Part of a small language model's weights.
Size: MLP 2048 squared ReLU, vocabulary 13027.
Training: a variant of Adam for these matrices, 1890M tokens, 7210 steps.
Each number is 128 + 24 x the weight over the matrix's rms, rounded and kept within 0 to 255. Layers, rows and columns count from 0.

# layer 4 MLP up, 2048x512, rms 0.0346, rows 1770-1816, columns 160-191
[[131 127 107 125  88 160 120 137 135 128 146 106 148 116 141  76 121 123 140 133 156 125 125 122 152 136 123 138 174 124 143 118]
 [129  90 102 161 124 158  65 126 152  98 141 136  87 123 163 134 137 127 125 152  82 143 126  90 186 152 114  76 131 150 162 136]
 [156 132 132 133 143  96 142 110 117 145 104 148 173 149 156 140  89 137 124 148 113 139 105 122 128 126 129 114 124 118 155 137]
 [118 124 108 163 123 172  94 116 150 118 126 118 122 127 110 119 111 130 113 113 139 143 132 126  92 116 114 155 132 158 101 127]
 [148 150 114 180 113 121 141 110 144  97 165 113  99 150 130  94 101 163 100 147 121 129  98 111 141 129  92 139 112 154 144  92]
 [150 165 155 154 153 163 115 146 148 128 164 118  89 172 137  88  89 127 128 133 109 139  98 130 164 125  88 138 106 121  86 170]
 [138 117 154  80 125 131 153 170 108 117 130 147 149 158 140 103 131 148 122 105 121 121  84 112 126 109 129 155 146 150  85 143]
 [116 168 124 132 133 172 177 141 147 121 109 120 141 176 164 117 109 125  83 131 126  91 100 115 157 122  89 111  98 113 140 104]
 [146 103 147 151 146 130 102 113 168 150 116 137 130 144 140 112 150 140 144 132 127 125 125 120 109  92 119 165 100 106 141 169]
 [133 116 151 113 108 140 139 161 118 132 125 133 111 149 146 106 127 109 142 129 115 121 105 126 144 126 103 103 131 125 162 147]
 [156 103 116  94 181 134 141 110 185 138 107 102 165 132  80  94 122 172 143 126 146 147  94 103 134 179 124 121 156  73 164 138]
 [100 144 143 115 118 131  99 172 123 115 151 137  75 154 101 129 121 149 137 133 119 141 132 123 146 168 117 182 117  76 150 118]
 [134 140 175  83 118 110 122 111 137 140 132 165  99 144 126  85 124 113 118  92 135 124 151 174 153 106 118 134 145 136  91 142]
 [ 76 107 171 161 175 140 107 139 113 108 130 121 113 118 130 141 127 135 121  83 160 104  76 112 126 132 159 104 138 137 119 124]
 [175 114 137  79 158 133 148 130 174 145 101 124 101 190 134 139 132 134 127 190 142 100 170 122 123 147 128 153 112 205 142 106]
 [126 118 129 106  93 165 139 124 135 137  85 121 121 141 115 133 122 128 153 134 147 147 134 159 179 164  97 149 115 146  98 130]
 [136 115 126 144 139 120  85 166 168 147 126 147 138 127 156 110 134 148 132 149 131 110 122 131 137 136 128 170 153 136 150 135]
 [ 97 145 116 122 192 115 131 139 154 116 158 132 109 118 164 165 172 137  86 124 107 121  75 115 146 144 106 157 133  96 116 145]
 [108 123 150 118 124 183 142  68 140 153 116 118 147 185 133 144  67 143 141 151 129 150 114 155 110 127  89 170 113 158 151 134]
 [148 161  74 135 153 198 160 149 107 160  69 130 159 121 143 146 148 166 190 148 106  82 114 138 174 107 118 117 127 152 174 135]
 [106  82 152 111 131 118 150 100 140 151 120 107 152 148 112 109 130  94 125 118 112 129 114 102 127 120 112 147 119 127 129 127]
 [115 111  91  99 169  96 120 130 134 130 123 102 144 188 132 143 117 114 147 139 116 147 134 111 106 130 122 129  98 137 136 128]
 [104 132 163  78 126 165 115 143 133 113 132 135  87 189  85 124 134 126 137 118  99 138 147 138 158 157 142  81 140 160 102 118]
 [ 86 154 130  76 101 177 148 175  94  89 130 148  89 106 130 130 146 171 112 133 174 115 146 156 164 167  95 146 103 111 127 154]
 [161 173 137 105 136 135 162 112 142 104 127 157 140 109 197 133 138 133 132 139 158 127 193 104 111 125  99 112 134 100  98  75]
 [ 82 147 135 127 155 124 123 123 139  98 105 122 129 144 171 158 154 165  92 135 138 162 132 101 117 160 147  87 150 108 140 110]
 [143 121 105 105 137 145  83 117 111  86 120 121 128 168 154 148 102 125 127  92 117 113 106 130 175  98 139 126 150  91 162  97]
 [138 116 119 114  96 151 126 137 154 142 129  94 128 163 156 143 110 126 122 133 109 123 106 104  95 151 111 138 119 158 148 143]
 [123 101 104 110 128 136 102 125 150 177  91  97 109 124 133 117 121 115  93 139 146 122 124  98 162 121 138 122 138 114  86 106]
 [143 160 101  76  97 162 128 155 129 159 133  92 139  94 109 165 123 203 182 118 126  80 118 118 185 155  89 135 130 112 138 111]
 [121 131 126 102 133 186 138 160 120 107 143 118 168 117 131 176 151 146 111 146 121 136 149 137 151 155 129 124 128 160  57 125]
 [108 154 139 101 180 135 125 184 102  86 105 109 123 139 139  96 132 119  81 108 111 130  87 108 111 103 131  77 111  76 119 104]
 [147 138 103 143 143 156 113 110 148 128 141 108 129 124 113 148 131 198 116 126 133 118 152 113 119 135  94 139 114 153 163 142]
 [156 136 123 149 168 160 111 123 136  87 119 122 119 114 149 120 138 171 147 124 128 139  91 144 123 116  90 119 113 132 121 129]
 [156 132 142 122 119 145 196 136 126 125 103 130 114 180 164 134 131 141 162  69 146 130 116 128 102 131 124 168 140  86 141  97]
 [111 145 133 111 104 172 121  89 123 123 127 155 150 126 165 133  95 144 103 138 164 137 156 106 135 108 153  99 145 115 123 104]
 [131 117 133 179 134 121  70 169 146  98 103 132 113 167 124 100 131 122 133 136 129 184 155 150 155 123 142 151 146  88 142 133]
 [116 111 159 118 175 112 131 141 138 146 144 124 100 197 159 129 158 109 150  96 155  75 131  81 111 105 121 138 141 134 143 143]
 [129 163  95  76 127  94 113  96 159 171 116 144 114 111 107 185 108 153 125 150 128 152  99  99 169 149 120 137 118 139 133 130]
 [169 140 170 146 136 137 131 113 126 145 110 118 149 124 162  96 118 125 159 144 151 119 150 132 118 110 133 122 117 103 113 133]
 [144  81 152 117 122 134 127 107 118 142 119 119 117 150 111 101 158 152 155 101 147 116 136 139 117 125 122  91 105 116 140 125]
 [135 167 103  79 173 147 153 101 172 128 133 153 130  99 159 116  89 117  95 130 134 162 153  90 119 148  81 121 142 173 137 134]
 [121 109 134 152 127 155 126 100 137 117 137 132 149 199 143 156 133 113 123 132 125 125 104  95 177 143 116 121 116 116 111 168]
 [101 138 124 145 110 143  67 114 172 128 110 139 154 126 166 159  90 110 139 157 117 109 130 116 158 174 115 139  90 102 140 154]
 [131 152 162 133 131 143 104 122 153 123  99  93 115 142 104 115 143 147 112 124 121 134 149 153 137 163  96 150 105 199 131 174]
 [189 170 130 117 115 132 115  89 136 134 121 159 106 186 107 138 119 120 106 119 106 140 117  99 152 108  84  88  80 169 127 106]
 [142 127 142 101 152 145 143 132 162 129 156 150 109 127 127 106 121  97  96 114 117 133 111 118 134 140 113 114 118 153 148 141]]
# layer 4 MLP down (transposed), 2048x512, rms 0.0251, rows 1770-1815, columns 160-191
[[128 148 152 103 131 125 137 140 120 116 136 116 131  99 139 127  92 126 151 102 160 130 125 123 102 122 126 120 104 148 102 135]
 [105 139 109 122 103 102 170 129 101 145 140 174 140 113 134 103 144 121  90 111 123 118 124 121 124 144 129 126 118 120 137 170]
 [145 151 132  91 136 145 123 132 138 128 157 113 117 131 147  99 107  99 165 130  99 170 152 115 164  91 140 100 107 154 112 115]
 [168 151 149 116  47 113 128 143 127 139 130 109 104 137 103 122 129  99 108 151 141 118 109 138 133 125 165 111 112  96 134 107]
 [ 88 166 136 111 138 112 153 103 114 115 108 117 164 196 111 138 142 164 108 135 101 137 137 113 103 127 102 113 131 150  84 145]
 [150 165 135  60 125 152 149 159 139 142 159 119 147 133 121  90 151 101 142 106 149 157 115 128 131 158 140  84  83 147 100 133]
 [181 182 172  85  97 114 123 118 133 108 133 110 123  87 133 101 144 115 146 140 138 109 151 166 115 113 169 144 100 103 109  90]
 [149 139 132 147 141 132 113 117 112 112  70  82 117 122 132 167 166  97 107 120 140 159  78 130 123 111 135 116  84  99 159 121]
 [161 127 154 114 154 122  98 143 136 172 146 117 141 133 107 115 120 141 103 151 150 146 151  83 159 165 142 102  95 125 150 105]
 [119 146 140 126 100  73 100  84 152 107 162 165 104 118 129 141 118 119 141 117 162 138 130 159 112 113 148 172 138 118 142 161]
 [171 114 164 122 113 123 109 124 142 165 149 172 158 150 152 124 129  46 125 183 146 137 132  71 101 168 136  95 100 111 141 111]
 [ 89 101 115 159 110 117 158 176  83 113 122 131 124 126 126 127 171  85 141 120 111 129 119 143 138 125 111 148 141 108 110  90]
 [100  90 154 157 102 125 141 150 101 119 111 120 113 130 118 140 154 127 104  98 111 122 101 116 105 116 128 109 153  93 111  84]
 [ 83 118 127 123 167  86 149 144 128 138 124 145 143 152 103 116 184 117 135 123 146 118 161 158 118 164 160 124 136 179 112 119]
 [136 136 142 109 209 124 158 126 153 144 138 115 103 135 133 132 191 107 111 119 112 159 146 114 155 106 164 121 121 144 144 145]
 [ 98 120 144  98 129 119 120 140 155 112 117 152 145 109 139 112 172  87 124 128 149 141 122 102  96 128 125 130 106 122 109 139]
 [153 117 140 130 147 131 117 146 148 125 120 111 145 105 160  98 180 118 117 127 156 113 112  92  86  90 161  79 116 180 138 110]
 [119 147 125 168 135 141 132 131 128 131 114 122 133 118 123 131 184 130 126 146 124 140 123 127 121 106 125 163 136 105 103 165]
 [117 117 137 137 173 151 113 126  82 112 146 139 140 146 157 101 117 151  99 142 131 140 144 102 163 141  85 130 111 134 122 129]
 [139 116 163 147 100 167 126 125 171 139 179 166  50 138 122 109 141 116 107 109  88 130 160 108 142  99 130  69 146 148 164 151]
 [131 154 127 169  81 110 115  99 135 164 127 118 117 115 115  94 156 191 156 173 124 121 158 123 103 135 144 150  96 110 109 155]
 [146 112 129 109 123 143  88 126 109 127 123 109 111 113 156  62 164 116 146 133 131 146 105 129 121  52 128  83 126 110 148 140]
 [118 127 156 102 102 116 148 104 128 146  89 148 125 141  83  96 183 126 119 144 113 113 122 133 138 143 125 124 153 151  68 153]
 [121 146 160 149 133  86 126 157 119 112 145 123 130 130 136  99 161 157 129 115 147 115 124 118 145 122 118 103 105 125 114 142]
 [112 139 113 155  95  95 138 163 166 120 116  94 114 156 127  97 199 173 150 141 135 138 137  69 150 107 116 104 114 130  97 152]
 [124 145 119 159 137 134  90  95 123 134 132 123  96  96 169  72 103 104 101 106 108 103 144 150 146 115 131 109  99 122 147 137]
 [148 132 143 167 151 159  85  82 119 118 103  66 124  78 150 168 127 147 154  72  93 122 129 124 130  94 151  81 158 111 143 139]
 [129 116 141 177 122 182 122 148 125 159 178 147 149 112 135 110 169 109 102  87 128 133 151 128 115 134 113 132 151 146 129 109]
 [142 101 154  96 141 155 125 145 114  82 121 101 106 160 159  69 151 128 127 117 161 175 140 139 142 172 179  90 126 114 119 147]
 [126 112 169 125 123 123 149 115 158 132 104 102 101 117 167 161 136 130 146 100 159 160 147 137 131 124 101  99 135  55 179 136]
 [105 137 126 105 127 104 144 135 102 123 110 133 133 119 128 101 108 136 139 134 126 118 143 143 103 103 162 123 103 115 116 134]
 [113 147 137 139 115 106 103 117  97  97 126  90  74 176 122  73 166 118 118 115 167 154  96  87 145 112 128 116  78 127 145 137]
 [ 83 111 132 134 114 112 125 169 120 141 157 123 146 104 146 129  81 160 113  99 149  98 149 153  85 149 135 151 108 137  79 114]
 [121 140 160  77 132  88 119 161 156 122 139 149 102 161 157 165  80 145 101 133  93 145 143 137 154 133 119  92 105 164 152 143]
 [158 147 140 145 170 148 164 169  66 106  90 157 131 169 126 109 117 100  93 141 117 137 134  78  80 122 131 115 111 143 135 145]
 [116 150 125  88 117 108 160 169 115  99 145 123 142 144 132  92 149 167 157 156 149 124 138  93 161 120 116  99 182 133 122 139]
 [132 100 108  87 117 100 105  98  91  89 119 162 147 131 103 134 135 139 111 129 155 132 131 106 127  88 148 159 147 125 134 125]
 [109  72 156 142 137  92 115 115 137 144 119 134 138 173 154 147 125 110 143 124 143 139 141  65 116 154 166 134 131 142 137 139]
 [122 192 126 114 118 157 170 161 145 115 120 133  64 150 154  89 135 169 147 128 154 127 152 181 114  88  92 157 132 129 145 117]
 [ 89 112 141 144 135 133 130 122 158 116 120 127  89 140 126 111  83 148 127  99 111 120 125 132 159 157 173 111 134 126 144 115]
 [117 158 169 174 100 109 126 125 115 114 131 115 107 116 124 109 135 125  91 122 112 138 132 160 155 125 144 116  95 152 133 117]
 [ 98 165 149 135  99 116 141 126 135 100 179 160 153 116 156 117  90 131  97 155 152 167 101 108 143  98 144 120 117 120 115 137]
 [111 137 115 162 152 133 171 103 144 107  76 151 164 132 102 166 129 135 106 138 125  42 147 107 119 128 104 150 143 139 135 105]
 [113 147 154 104 136  92 156 150 100 165 105 160 142 130 113  86 121 122  94 152 132 155 176 101 109 120 146 176  85 124 128 127]
 [106 122 155 161 106 170 118  96 134  98 136 108 117 162 115 110  79 102 103  93 139 136 138 123 128 143 102 134 142 170 106 158]
 [150 146 121 130 141 123 195 165  90 169 131 137 131 121 145  95 130 139  86 114  94  77  84 111 137 150 188  99 161 155 120  89]]